Weights of a small transformer language model.
Training: a variant of Adam for these matrices, 147M tokens, 8985 steps.
Each number is 50 + 12 x the weight over its row's rms, rounded and kept within 0 to 99. Layers, rows and columns count from 0. The size before them is the row's rms in percent of the matrix's.

# v: layer 6 attention value, 96x96, rms 0.0554, rows 72-95, columns 0-95
# o: layer 6 attention output (transposed), 96x96, rms 0.116, rows 72-95, columns 0-95
# gate: layer 6 MLP gate, 256x96, rms 0.148, rows 0-7, columns 0-95
# up: layer 6 MLP up, 256x96, rms 0.135, rows 0-7, columns 0-95
# down: layer 6 MLP down (transposed), 256x96, rms 0.132, rows 0-7, columns 0-95
v72 094:45 52 54 64 82 30 51 39 47 47 27 39 44 57 62 63 71 41 50 33 50 36 50 27 62 43 23 44 53 47 59 57 55 53 50 42 27 55 61 62 62 60 60 42 63 53 45 80 53 62 59 54 55 42 54 64 31 46 59 58 57 43 51 59 55 68 45 47 69 80 60 47 50 46 64 35 67 64 52 57 52 42 32 44 57 52 55 36 41 43 59 47 35 37 26 59
o72 100:07 57 32 48 32 48 51 61 63 48 56 69 44 41 52 60 50 43 71 49 39 65 38 65 49 55 53 66 50 48 38 38 57 55 31 53 46 34 44 43 67 52 46 48 50 52 41 48 25 64 44 49 52 54 45 30 53 49 29 51 64 52 39 48 26 63 62 63 49 39 35 67 43 42 60 43 53 40 32 64 54 33 41 52 63 51 30 42 42 48 52 51 53 72 79 69
v73 110:26 49 54 77 55 62 47 43 25 50 54 38 41 63 47 38 36 65 67 26 48 52 45 62 61 72 40 44 64 44 37 51 39 45 41 55 41 28 57 57 51 55 64 39 48 46 62 29 35 54 29 57 43 55 46 56 59 37 35 59 69 30 43 57 50 45 47 46 37 64 55 56 43 73 41 61 61 52 39 48 70 45 26 60 41 61 52 43 40 28 73 38 50 41 55 41
o73 111:43 29 67 50 46 49 39 44 53 69 28 34 48 43 36 62 58 53 40 59 48 54 60 47 58 37 65 64 61 45 49 45 51 49 62 56 45 54 53 36 59 46 37 51 45 65 60 62 60 71 65 52 50 52 54 35 47 49 35 60 22 38 68 30 57 66 77 58 47 66 59 71 42 39 50 46 52 41 68 48 58 34 23 58 61 39 51 68 69 56 53 77 32 65 62 49
v74 103:78 55 48 63 44 28 41 48 68 34 60 47 65 68 57 56 26 57 42 60 58 62 41 45 49 48 58 33 21 29 42 50 75 53 51 59 41 43 72 44 49 53 50 35 51 45 49 21 44 56 73 41 33 43 44 37 53 36 55 47 63 59 61 66 47 24 45 47 50 42 47 48 45 37 50 40 40 53 47 42 70 52 34 54 64 43 51 51 55 41 35 47 44 31 73 51
o74 102:50 47 52 21 42 47 35 69 37 40 35 42 44 48 46 44 57 57 52 53 30 44 62 49 56 41 68 60 75 67 58 73 52 57 42 58 58 37 51 62 71 47 56 72 52 36 66 51 40 41 49 53 47 48 60 32 47 61 78 43 66 33 41 26 40 69 45 45 39 66 45 48 66 54 59 64 43 50 56 42 49 65 64 67 28 64 53 60 54 50 48 41 35 50 38 26
v75 098:53 38 58 53 61 45 40 45 40 69 59 63 70 23 27 55 30 59 62 61 56 59 57 54 29 51 66 51 55 52 43 64 60 39 44 46 59 68 51 48 37 46 41 37 43 53 39 47 53 58 62 64 58 56 53 45 33 41 64 31 62 31 45 57 48 52 33 56 65 45 41 39 80 37 49 54 32 37 67 69 50 56 16 39 53 55 46 37 42 58 70 66 66 57 47 52
o75 100:61 54 69 54 30 65 40 46 53 28 44 40 70 69 53 43 77 37 30 50 52 52 33 39 60 35 46 45 52 35 56 23 59 52 77 52 47 45 46 60 50 70 45 47 45 51 49 45 47 23 55 69 43 60 31 37 54 42 50 49 46 61 62 26 38 51 32 72 50 58 51 47 58 60 55 51 54 44 51 55 33 40 52 50 47 29 55 50 37 39 43 34 72 38 65 37
v76 099:59 58 46 40 57 78 34 40 58 49 50 49 31 40 49 29 43 48 64 29 78 39 44 60 46 69 65 57 53 33 68 58 43 41 56 52 42 48 40 45 63 55 38 65 51 64 26 44 49 39 62 67 39 40 60 54 57 60 40 29 51 58 44 43 51 72 34 59 51 47 55 58 65 36 28 35 56 32 25 63 59 69 52 62 64 43 55 53 54 55 47 45 50 63 40 72
o76 106:64 05 49 57 38 50 47 55 33 44 54 67 63 35 58 55 43 55 33 48 49 39 52 42 62 26 24 34 63 53 26 60 62 33 33 45 57 73 54 54 45 61 45 42 46 52 56 45 48 28 49 58 61 46 55 63 43 71 61 59 54 65 43 48 44 33 41 57 61 64 53 44 22 49 60 37 55 55 46 54 62 37 29 51 39 50 48 48 42 63 54 55 33 48 67 51
v77 104:51 52 52 48 63 56 45 67 48 64 45 64 61 93 67 44 59 48 56 35 62 42 41 44 67 54 33 52 59 57 36 59 54 40 62 46 32 43 41 66 38 63 70 47 59 21 70 59 54 67 44 47 57 53 31 43 67 62 62 39 63 45 45 47 42 32 67 31 57 53 58 59 56 66 50 48 50 27 77 57 54 34 58 41 66 35 52 60 47 47 48 53 54 55 39 59
o77 108:12 59 41 54 64 31 43 44 44 45 64 56 40 80 62 45 56 54 49 48 51 49 45 43 41 55 56 83 67 34 56 85 40 47 47 42 48 70 45 64 53 52 45 63 22 64 56 43 30 42 63 61 60 38 72 41 40 45 45 39 57 41 37 37 57 50 70 44 60 44 59 47 35 49 51 45 62 68 39 65 47 43 47 51 53 41 41 47 59 49 36 61 53 45 58 57
v78 104:68 57 47 42 50 46 57 65 40 55 62 43 52 49 36 54 62 55 34 58 69 56 41 49 56 43 47 39 51 46 71 38 38 53 53 49 61 41 59 66 36 56 63 28 26 44 47 77 47 61 61 55 57 48 41 45 43 73 46 64 71 46 52 44 49 37 36 39 37 35 46 29 44 48 45 52 36 25 67 66 58 54 54 54 40 57 32 49 72 81 41 51 36 47 76 66
o78 112:52 68 30 63 38 44 55 57 45 43 39 49 57 75 40 31 58 53 56 41 53 47 69 55 39 38 74 47 46 48 38 45 65 31 57 52 64 57 48 53 37 40 52 71 59 36 60 38 58 25 56 42 68 56 62 50 50 34 67 40 45 51 55 37 34 65 48 29 49 41 53 37 61 56 73 60 58 52 51 51 46 50 60 45 47 36 34 08 57 51 63 57 39 47 29 65
v79 099:49 42 46 58 39 60 61 41 52 87 36 60 37 47 50 51 43 61 48 35 19 58 56 61 57 48 23 56 49 66 56 52 58 58 41 44 48 65 49 47 57 50 56 27 41 34 66 33 63 43 40 38 20 59 43 68 81 45 37 45 41 44 54 49 54 56 32 45 60 58 64 52 72 53 37 52 44 52 38 66 43 24 30 34 36 44 59 53 57 45 45 51 46 44 53 50
o79 098:49 43 44 48 52 61 67 52 43 64 39 14 65 67 58 54 67 37 39 65 59 63 34 51 51 58 49 47 54 45 66 48 46 51 63 51 56 53 44 46 37 62 19 29 57 55 54 61 49 66 38 64 61 45 40 33 31 33 50 51 32 62 35 73 58 49 68 69 35 38 39 56 31 43 45 70 45 46 50 29 69 65 63 56 53 65 57 53 43 68 55 57 59 55 48 45
v80 092:55 37 25 22 59 41 46 29 63 71 53 66 36 39 62 50 57 41 50 54 28 53 48 42 54 50 54 78 50 50 43 38 57 44 51 70 43 57 55 46 64 54 65 86 59 76 65 62 48 49 54 47 44 40 33 69 47 50 36 48 50 54 42 53 46 29 56 36 61 63 50 57 37 43 47 54 55 48 72 63 62 62 54 48 54 37 30 26 30 48 46 42 50 45 46 55
o80 095:45 87 62 70 45 51 66 57 62 43 50 60 47 48 57 54 33 56 37 30 56 54 40 64 53 49 43 48 43 53 47 56 29 68 60 52 40 73 45 54 55 50 50 26 52 44 25 77 61 45 37 32 69 67 68 62 52 43 44 52 59 49 54 37 36 51 48 58 49 63 23 61 27 58 53 43 52 71 41 46 57 28 68 59 44 60 51 53 51 40 53 52 46 34 51 34
v81 091:30 49 52 60 50 48 40 55 44 38 60 48 62 56 50 60 43 51 58 50 72 16 56 81 64 47 16 56 59 53 46 47 50 37 48 55 52 55 36 42 51 56 52 59 37 32 59 59 62 58 66 90 52 54 41 54 54 42 44 38 47 39 60 37 46 49 63 47 68 51 56 31 56 55 50 49 72 41 59 43 57 52 67 38 37 41 59 49 23 53 71 43 57 66 34 41
o81 086:45 60 37 45 52 50 34 33 53 69 38 52 23 61 57 52 68 49 43 58 45 52 47 18 56 33 47 64 30 39 53 50 22 68 34 48 32 47 45 48 44 62 63 70 52 66 28 42 46 40 54 47 55 37 73 48 48 70 34 55 33 51 66 63 54 45 46 41 49 55 50 50 47 40 53 56 63 58 54 55 50 40 36 29 41 33 43 32 55 57 46 55 77 65 66 51
v82 101:56 61 38 63 48 37 55 55 40 41 48 27 54 64 46 51 62 63 34 50 28 34 64 65 49 46 69 41 57 52 64 43 67 45 57 29 50 52 37 56 36 42 59 54 65 44 55 63 61 48 43 44 56 41 38 68 67 56 39 48 36 41 49 58 44 39 35 48 48 49 55 44 60 55 61 44 54 30 68 61 50 47 58 68 59 65 33 75 78 17 57 57 76 46 68 38
o82 104:33 17 60 46 46 37 52 49 43 48 75 29 57 48 61 35 75 34 47 38 55 36 47 37 53 43 67 56 61 40 45 60 25 50 63 52 66 34 52 44 40 42 40 35 54 37 51 51 39 49 51 46 56 60 69 36 80 29 49 55 42 46 66 63 53 50 55 35 47 29 69 54 59 40 37 49 51 47 32 54 62 56 48 40 60 57 43 44 38 54 50 24 33 41 44 55
v83 109:55 53 58 65 57 58 50 40 36 52 45 34 50 51 38 63 41 65 45 47 41 39 64 45 42 79 48 61 43 36 46 51 54 51 59 73 54 59 24 51 63 54 52 62 52 41 73 61 45 61 40 68 43 43 51 79 53 58 22 58 51 49 56 42 50 76 45 54 51 54 42 71 49 60 48 54 49 34 34 05 50 28 42 54 56 53 56 38 31 46 43 50 39 35 53 47
o83 114:22 20 49 69 43 53 63 22 47 69 29 34 50 31 49 60 40 33 35 45 62 57 45 52 57 57 53 64 79 28 29 48 35 39 64 43 32 39 43 52 53 67 57 51 51 59 39 43 57 51 55 39 38 34 48 57 53 52 37 61 44 47 55 68 43 56 49 52 47 76 55 47 35 50 43 44 53 44 67 61 43 34 46 45 44 74 50 48 40 42 70 44 47 49 43 51
v84 101:57 41 54 37 56 57 62 28 58 38 65 38 43 52 65 70 51 38 56 44 38 55 56 23 45 54 31 78 55 64 48 58 67 54 53 24 35 44 61 48 58 57 52 38 57 53 36 43 44 45 50 55 39 57 60 44 52 61 42 49 57 60 59 52 52 65 45 61 34 54 57 50 37 55 58 46 36 55 72 38 55 44 29 68 65 49 40 82 28 79 40 37 51 44 50 73
o84 102:50 37 36 70 47 47 56 69 56 53 40 45 56 28 49 45 39 53 29 56 51 40 56 56 35 58 38 40 58 44 56 55 50 38 46 67 45 54 45 46 55 58 44 42 49 48 83 55 46 65 55 46 37 53 38 33 37 47 38 48 48 44 27 42 34 34 35 44 50 37 21 67 46 84 27 56 49 49 41 68 51 43 62 48 58 41 57 35 59 29 40 50 42 83 37 52
v85 114:44 67 47 48 45 49 40 56 38 54 50 43 52 56 57 53 58 56 66 20 77 37 65 60 41 33 47 33 56 50 35 46 46 49 42 36 48 60 30 43 42 47 36 33 36 46 46 33 42 62 47 59 58 50 62 30 45 54 61 56 72 62 61 30 53 69 32 69 50 75 62 31 52 40 30 42 41 56 59 55 67 58 37 50 54 41 49 39 77 54 55 37 56 70 59 67
o85 126:46 45 48 40 56 54 23 59 55 45 33 43 59 48 43 54 82 62 53 57 62 55 30 53 46 27 59 25 47 57 50 50 59 25 39 48 62 64 60 43 63 52 36 52 44 56 35 56 56 33 51 52 37 39 30 45 40 74 55 42 45 63 43 42 74 55 45 53 52 28 56 51 71 49 66 52 73 57 46 69 41 54 25 43 66 58 55 40 46 53 59 51 35 78 46 54
v86 111:42 51 30 59 47 43 68 51 65 53 57 58 32 47 55 53 53 43 31 68 13 55 57 55 67 43 60 33 67 64 64 59 39 50 52 50 33 58 47 50 53 54 73 22 41 47 74 48 35 35 70 69 40 33 44 50 57 52 56 45 42 42 46 46 48 62 43 43 56 65 47 51 38 44 52 41 51 51 24 31 59 53 53 40 34 76 52 57 43 63 30 46 68 48 51 46
o86 119:53 49 56 46 53 57 62 57 51 67 42 50 39 58 46 40 56 72 23 65 56 26 52 58 56 55 50 50 38 54 45 30 51 43 69 56 47 36 51 55 43 58 53 71 57 41 31 69 36 63 42 27 75 51 50 47 44 41 38 56 50 51 47 74 41 53 36 42 53 29 47 48 34 38 57 50 49 55 25 51 48 80 77 64 36 45 53 56 60 55 65 47 25 50 71 49
v87 103:49 56 48 48 48 37 41 55 66 62 48 45 52 68 50 21 44 49 39 30 32 46 77 53 55 38 36 56 41 68 49 46 38 54 33 52 70 74 42 39 65 58 69 39 43 68 36 62 59 48 66 63 67 57 47 50 36 49 64 57 45 62 64 37 49 49 22 48 60 55 52 28 42 44 48 49 38 41 34 63 36 66 36 55 40 62 42 42 47 35 66 58 51 56 46 74
o87 104:51 58 38 51 42 44 64 47 65 45 53 33 57 39 62 47 73 54 48 48 46 48 22 41 49 46 50 38 28 58 66 57 61 15 53 67 34 43 75 66 44 45 58 44 65 36 35 33 53 64 29 39 83 62 43 49 43 58 51 47 33 54 52 37 63 59 55 62 59 45 39 60 42 42 66 47 64 35 32 40 42 47 47 50 46 56 29 48 43 38 32 40 42 51 51 46
v88 107:33 45 57 45 54 85 40 59 51 50 63 64 44 60 44 41 71 23 39 49 65 56 44 48 87 50 55 28 55 30 47 37 67 54 44 51 55 51 48 40 43 38 47 27 44 46 59 70 53 56 57 51 59 38 53 62 44 56 48 39 32 52 39 46 50 54 34 37 43 70 31 58 51 40 40 43 45 59 57 36 61 38 21 52 58 60 58 46 64 44 49 34 58 45 76 46
o88 110:39 38 45 60 42 32 20 54 33 48 32 59 56 56 64 49 46 59 73 59 45 34 51 44 41 35 63 46 33 44 35 34 62 45 93 48 40 63 49 60 59 55 49 53 64 35 38 69 29 51 49 44 45 68 46 53 38 47 66 48 56 49 55 45 41 66 44 67 54 39 68 50 50 54 33 47 38 57 78 54 45 70 53 39 70 66 41 43 49 58 55 64 50 49 57 52
v89 105:34 54 60 61 50 51 34 42 30 40 54 43 39 42 43 56 47 58 53 75 40 52 47 43 59 62 40 58 39 30 65 64 21 35 52 46 56 39 37 68 42 42 51 54 29 30 55 57 37 23 59 51 63 59 35 53 52 36 50 57 63 48 65 59 53 22 54 36 26 53 51 51 44 31 39 53 52 53 67 29 69 59 39 50 67 46 48 59 57 66 43 59 66 33 37 56
o89 106:58 52 57 58 25 50 45 52 54 51 55 39 43 48 59 36 67 53 48 62 41 58 66 34 63 65 63 44 75 35 29 51 60 81 48 51 26 57 39 40 40 34 45 58 59 70 55 54 73 63 65 46 45 45 59 49 65 47 44 50 59 40 34 56 59 70 33 74 49 54 45 34 52 63 57 52 52 50 51 66 42 56 54 49 52 44 41 44 89 64 55 40 38 37 47 62
v90 104:40 51 42 38 53 58 61 44 41 40 55 45 61 69 48 66 33 25 32 50 65 69 48 36 45 39 71 55 57 66 42 48 59 57 57 59 41 41 61 49 53 51 67 48 42 48 61 59 58 53 55 50 76 75 56 25 43 38 50 34 46 47 47 58 46 31 67 43 41 55 53 60 45 62 69 52 49 45 46 48 46 69 42 54 69 10 44 45 55 31 64 52 36 64 27 51
o90 102:50 47 67 66 55 31 51 41 57 46 63 63 56 84 48 34 30 57 76 46 24 42 33 37 53 31 46 49 53 49 69 73 55 38 44 37 46 40 47 54 59 37 47 46 54 59 52 53 39 55 57 54 42 41 41 45 64 44 29 36 62 34 53 45 30 49 53 37 62 56 38 54 69 71 52 40 74 56 45 42 46 49 62 50 42 53 73 57 66 43 32 64 61 41 53 35
v91 109:59 59 48 46 69 37 60 43 62 19 56 72 59 32 60 69 50 45 59 63 39 43 48 52 57 33 56 46 46 28 58 55 65 56 54 46 27 61 52 36 37 50 26 26 53 50 51 47 54 38 45 51 67 50 50 29 42 48 47 58 40 67 47 44 50 48 32 53 62 17 47 47 72 50 52 52 43 41 54 59 50 64 72 79 57 34 57 42 45 38 41 60 68 57 39 49
o91 110:76 59 52 39 57 56 39 67 55 24 67 52 58 57 38 52 54 42 33 57 47 25 44 42 51 60 35 31 28 42 52 48 45 57 23 33 38 34 56 37 55 49 59 47 61 45 51 38 38 18 42 54 40 67 52 45 43 58 47 53 60 21 48 47 42 50 51 32 64 62 54 40 51 37 59 42 46 50 52 55 40 48 82 38 51 51 64 45 36 30 66 39 34 52 55 46
v92 099:70 47 61 43 34 57 54 66 57 31 61 35 56 52 52 76 66 85 46 58 50 22 49 51 43 62 37 57 63 41 41 35 54 38 46 31 35 41 39 47 32 45 29 47 55 60 34 31 55 45 38 41 42 32 48 37 69 54 48 52 49 63 68 40 47 43 62 46 52 57 45 40 44 63 49 50 49 50 43 51 41 29 39 26 61 35 42 48 49 42 70 60 46 77 46 51
o92 104:36 57 42 49 56 60 58 28 49 54 37 38 55 31 32 34 63 31 56 66 50 48 30 54 63 67 51 37 55 66 61 75 44 54 27 44 57 62 44 45 57 45 44 42 38 48 68 34 49 46 51 52 22 52 51 42 40 57 49 39 31 38 62 40 56 45 28 30 48 38 70 34 51 56 37 60 52 69 59 75 70 57 50 30 46 47 53 49 64 66 39 36 59 55 51 34
v93 103:64 61 54 43 40 57 81 50 50 43 63 41 48 40 54 33 60 37 48 36 44 46 69 28 38 26 72 52 55 41 47 39 57 67 60 49 66 56 63 70 45 50 49 58 47 44 47 54 45 50 65 64 50 65 76 36 52 47 36 53 41 27 40 71 50 62 52 51 48 29 48 54 57 71 47 51 47 43 37 56 39 47 68 58 77 31 70 54 47 60 33 55 41 69 41 56
o93 109:51 31 49 53 45 53 38 55 39 38 47 60 48 67 35 56 28 57 66 59 62 33 26 46 35 59 41 53 39 48 70 53 45 38 46 39 54 56 57 48 58 43 42 39 67 46 69 40 44 55 41 34 46 34 51 50 68 41 48 49 62 72 57 56 46 48 59 09 59 50 47 39 61 63 48 44 39 29 44 37 41 22 58 67 29 49 42 33 54 40 78 56 48 40 59 62
v94 097:59 59 37 42 34 52 44 46 45 39 43 42 51 57 32 39 58 39 41 47 42 45 38 47 44 50 58 58 51 29 47 65 41 45 57 22 47 38 24 47 39 50 68 28 54 50 39 33 47 39 62 51 31 61 60 63 25 46 44 48 39 54 49 54 47 44 67 43 50 52 55 57 39 23 28 53 54 50 36 59 42 48 46 48 54 77 76 58 15 47 43 48 61 65 27 37
o94 101:52 45 51 55 49 47 49 59 45 78 62 58 44 25 55 30 66 47 45 63 38 53 47 43 57 62 52 57 33 56 60 46 68 52 39 42 46 69 61 68 60 56 39 62 33 49 59 45 59 44 53 22 65 45 42 22 82 64 41 49 47 60 64 59 32 48 46 76 60 42 42 48 40 44 40 41 33 51 62 47 49 45 47 52 39 28 46 57 55 36 72 48 42 22 59 46
v95 102:43 46 40 49 69 59 35 56 28 57 59 66 48 51 70 43 43 76 63 46 53 65 44 44 50 56 76 47 47 50 54 45 68 61 59 42 53 36 44 50 40 51 40 63 56 73 48 68 49 04 49 49 56 36 51 41 49 62 50 50 47 40 56 39 51 43 59 50 52 31 48 58 76 64 65 51 45 59 33 52 34 42 71 52 49 56 34 52 59 67 66 73 50 71 51 48
o95 104:57 52 68 49 62 67 48 50 53 40 58 52 33 37 56 60 37 45 62 47 61 33 63 61 51 41 20 54 69 41 55 63 59 38 67 36 65 55 52 45 34 35 45 24 61 39 29 45 57 58 54 64 73 62 74 49 38 47 53 54 47 39 51 59 43 53 49 35 60 52 74 58 59 43 58 46 57 49 73 64 53 43 62 53 50 27 78 42 43 43 46 32 70 50 61 61
gate0 100:42 72 46 60 50 60 45 54 49 71 56 46 56 51 48 55 53 43 31 33 51 24 48 34 43 67 64 61 52 55 72 66 35 44 56 42 31 77 78 31 67 50 54 36 50 43 56 32 32 42 33 53 39 49 36 63 35 45 49 66 63 47 43 48 45 46 60 41 49 59 32 68 48 52 36 63 44 37 50 46 41 74 42 37 56 69 34 46 37 50 45 38 46 32 52 36
up0 092:49 43 68 78 65 65 34 37 41 50 64 50 39 53 38 42 51 44 40 40 78 46 60 57 40 40 59 47 58 45 41 58 68 48 50 45 49 53 49 54 52 56 46 56 58 56 51 54 71 38 42 47 26 50 40 36 25 49 60 61 66 50 61 62 51 69 75 40 51 58 33 48 64 31 39 61 40 35 36 41 56 43 78 38 67 44 44 55 48 46 20 56 52 73 63 58
down0 096:21 41 50 62 32 57 46 64 48 84 50 27 56 39 61 19 55 44 35 43 56 52 45 46 52 46 49 49 48 49 62 52 56 33 39 40 49 45 35 42 71 80 43 41 65 54 46 36 57 56 32 54 39 60 58 43 39 55 66 58 71 56 46 68 38 54 59 58 69 45 34 35 37 57 36 66 28 39 49 39 47 46 64 55 47 39 37 53 65 62 60 54 56 61 43 47
gate1 088:52 55 57 58 49 44 52 59 67 67 57 62 63 64 33 50 61 56 63 60 54 41 47 78 49 60 44 27 68 44 22 62 51 42 44 53 52 27 44 58 41 46 35 23 32 51 46 49 52 42 38 58 62 44 37 46 71 61 46 37 48 43 72 38 64 43 76 60 37 42 46 47 50 50 64 37 43 54 52 63 48 35 57 47 50 86 48 70 58 35 57 60 40 50 58 67
up1 102:50 35 51 49 50 63 41 28 51 34 42 47 50 58 55 41 21 43 53 33 43 45 56 38 54 66 49 64 36 47 46 44 64 67 63 34 69 36 81 34 61 41 57 58 31 35 57 47 54 65 61 43 50 36 43 57 40 61 42 62 69 54 45 38 54 45 55 48 50 29 43 55 31 54 47 32 49 44 43 56 53 59 55 54 66 17 52 33 29 70 41 32 59 38 44 34
down1 092:28 45 53 71 52 48 52 61 50 63 55 42 65 59 50 63 44 77 80 51 64 32 45 47 50 59 48 55 47 29 37 41 65 48 48 59 41 35 60 48 33 17 37 43 28 68 36 63 57 39 46 43 48 48 35 32 59 59 61 61 49 57 64 34 74 43 55 59 36 40 70 38 64 51 49 51 43 55 56 67 41 40 59 52 48 69 44 49 60 37 58 66 61 43 40 53
gate2 096:56 50 70 21 71 40 66 67 39 53 66 48 58 54 62 43 32 57 37 55 45 56 46 67 64 49 63 44 44 59 52 56 34 39 41 50 26 56 57 48 78 36 50 66 43 66 60 54 49 41 43 45 45 52 52 53 41 48 52 44 24 51 58 51 51 64 52 46 35 65 81 53 29 52 24 45 59 45 52 51 60 57 54 71 72 73 60 64 32 57 50 55 37 54 56 42
up2 106:62 60 44 50 54 40 51 54 44 39 40 33 64 59 41 53 53 60 40 59 37 35 26 52 51 51 52 39 09 69 60 58 46 74 59 46 39 63 22 40 64 67 44 43 59 45 47 76 46 55 45 68 20 49 70 53 39 44 35 41 58 28 37 68 52 51 49 56 55 61 31 45 38 43 62 60 50 58 60 53 47 41 53 32 44 41 64 56 57 32 50 55 61 44 50 48
down2 101:51 43 36 62 45 36 56 44 52 45 29 59 63 53 48 60 33 55 31 70 55 54 45 56 41 44 33 35 22 38 62 58 52 51 78 86 66 49 37 55 41 31 35 48 53 59 33 45 55 55 45 54 52 63 39 53 85 54 47 53 56 48 31 46 60 24 46 57 40 33 57 38 50 45 57 57 51 55 49 67 21 47 47 42 48 38 53 40 60 39 46 54 64 44 37 49
gate3 102:74 41 58 64 35 75 78 54 54 50 52 72 51 51 48 49 43 48 51 41 47 50 52 44 61 57 48 64 54 65 32 42 62 66 51 42 38 56 53 28 56 41 44 34 49 53 49 38 73 57 47 56 34 36 57 39 44 57 70 48 67 25 55 62 49 58 45 38 64 36 70 74 51 53 31 46 59 35 28 54 58 54 61 59 52 63 66 38 33 55 36 44 40 37 65 69
up3 093:52 48 52 40 50 61 40 24 34 30 46 58 52 57 59 29 57 60 33 44 35 35 42 49 67 56 80 38 44 49 51 49 37 43 57 38 42 51 22 59 52 41 50 71 45 56 44 53 49 45 55 57 43 56 52 42 43 67 43 49 49 50 60 27 38 56 33 42 39 48 46 46 46 63 68 73 40 57 51 48 52 51 46 06 53 56 26 63 69 41 72 63 59 42 41 43
down3 096:48 44 55 42 53 42 49 51 46 43 64 54 49 73 65 27 35 53 48 69 42 38 52 53 48 61 56 42 45 40 36 34 43 32 47 60 44 57 57 35 16 61 44 50 22 41 46 43 62 50 53 53 48 71 61 52 49 51 53 49 34 55 62 28 58 32 33 43 37 37 75 56 40 68 46 80 40 47 47 57 67 47 49 58 49 63 33 46 61 42 64 40 41 48 41 19
gate4 084:60 15 64 60 64 46 49 35 54 41 32 51 51 62 52 52 57 41 46 28 48 48 55 48 51 70 45 42 54 38 63 59 36 79 48 39 41 32 61 42 48 72 62 50 41 62 46 38 63 40 69 34 54 36 68 48 27 70 68 27 39 61 63 49 57 49 45 66 28 35 56 44 69 44 52 52 39 38 54 59 50 62 45 50 57 56 51 49 67 40 59 64 53 32 43 51
up4 090:60 49 74 56 52 71 46 58 62 43 41 67 63 18 58 67 22 60 62 51 53 42 44 60 60 67 50 38 52 55 37 76 55 60 41 43 47 69 45 58 42 53 61 55 68 39 34 71 46 52 58 43 52 40 55 34 42 74 56 40 29 48 32 59 43 60 40 62 32 50 61 52 50 55 53 56 46 33 47 49 46 56 37 57 73 72 62 45 39 56 54 67 46 34 47 34
down4 089:70 46 50 57 44 55 61 60 50 53 43 48 43 21 42 43 42 44 39 38 37 65 48 56 59 48 44 63 58 60 39 41 50 50 49 36 51 61 63 53 31 92 42 72 65 40 43 43 43 54 66 47 34 45 48 42 38 62 50 10 53 54 49 29 33 50 41 38 45 39 54 44 45 41 75 35 48 49 70 45 42 61 33 65 64 47 45 64 61 42 56 51 36 39 55 35
gate5 091:56 38 49 32 60 40 42 60 73 63 59 66 54 41 47 50 45 73 26 62 51 58 70 48 40 58 48 52 37 53 55 45 24 37 68 49 27 44 65 57 57 47 62 46 52 57 66 33 50 39 42 37 50 75 39 77 43 46 49 60 49 54 56 49 47 63 55 51 30 46 42 31 59 51 70 57 78 32 50 28 44 55 52 71 55 51 56 33 57 48 42 39 56 66 62 61
up5 101:54 45 45 53 59 47 52 70 45 66 55 45 41 71 31 71 39 52 51 42 46 51 57 54 62 62 40 47 53 65 29 61 57 36 51 30 59 41 45 40 36 24 59 30 37 53 58 35 34 49 54 55 69 41 47 40 51 55 60 51 46 66 40 55 67 59 33 39 53 40 67 48 66 29 42 46 52 32 37 50 52 35 48 54 52 64 38 85 41 67 60 66 29 39 69 40
down5 104:55 19 37 34 52 62 39 78 48 59 65 51 47 47 52 47 42 63 32 57 42 59 70 48 52 36 49 64 52 60 52 36 43 42 46 49 30 57 56 62 55 34 34 48 55 49 60 52 52 58 54 50 68 75 49 73 27 48 45 39 51 71 47 45 34 58 56 55 54 51 52 35 65 53 68 64 58 31 46 32 54 54 66 77 50 46 62 61 46 55 50 38 22 61 72 54
gate6 098:37 84 29 54 37 51 61 67 60 58 46 42 69 46 45 58 50 41 45 53 82 61 38 40 43 44 59 69 58 52 14 71 61 35 43 63 42 53 52 72 57 66 61 54 48 58 53 46 34 37 36 42 60 54 30 47 34 48 60 62 61 40 49 50 60 40 27 36 45 45 52 57 70 57 43 52 49 50 38 59 35 67 54 48 57 61 42 62 53 58 50 28 43 54 53 45
up6 095:48 45 56 44 54 56 75 35 39 58 65 34 51 31 53 60 47 55 32 63 79 53 39 64 57 46 51 48 23 61 34 67 42 39 45 48 49 53 47 40 30 38 43 58 81 25 31 48 55 41 37 60 44 63 68 62 50 57 66 62 52 39 44 42 47 53 29 52 60 28 37 54 70 58 41 49 49 55 55 60 37 55 54 48 26 59 69 50 52 63 42 65 59 57 52 53
down6 098:50 62 79 31 46 57 42 39 56 77 61 48 51 46 61 53 63 63 35 40 38 57 54 57 57 27 63 50 33 29 47 62 46 54 17 37 41 42 35 49 38 23 32 37 64 67 61 57 39 72 49 45 39 24 51 70 47 35 39 49 48 59 46 58 56 66 63 46 46 50 50 54 44 58 61 58 51 57 45 48 32 36 64 37 55 37 55 52 52 41 33 62 55 49 45 61
gate7 096:40 71 22 43 58 68 68 70 52 40 77 43 56 46 71 47 46 71 40 45 15 52 41 45 56 21 38 66 56 53 47 43 33 33 58 47 45 62 49 40 44 57 60 53 57 52 56 41 59 61 43 34 41 46 54 65 57 45 55 40 32 56 65 57 54 69 48 49 43 62 42 31 53 68 33 39 65 44 50 39 51 77 41 43 46 40 56 62 53 60 57 50 53 55 55 35
up7 096:65 49 57 52 54 42 37 57 22 57 46 45 26 47 68 38 55 53 47 61 40 53 54 50 66 57 57 39 48 43 40 60 47 30 33 34 55 34 63 37 49 37 57 68 20 63 58 52 35 46 71 29 51 67 28 65 51 47 57 63 49 39 48 58 78 51 80 43 40 57 48 49 46 36 57 45 51 46 46 57 58 35 64 67 41 55 27 53 33 44 56 44 53 59 64 67
down7 098:46 61 31 63 45 81 51 67 39 41 78 48 70 47 50 35 41 68 44 43 45 45 44 37 57 37 45 85 51 55 40 37 53 40 48 43 43 52 43 43 40 54 64 46 64 37 63 51 77 57 44 41 45 41 52 48 40 40 64 31 29 70 57 58 62 64 52 56 48 59 52 30 53 45 38 56 64 61 39 60 55 76 52 73 49 40 62 54 46 55 63 40 56 41 48 35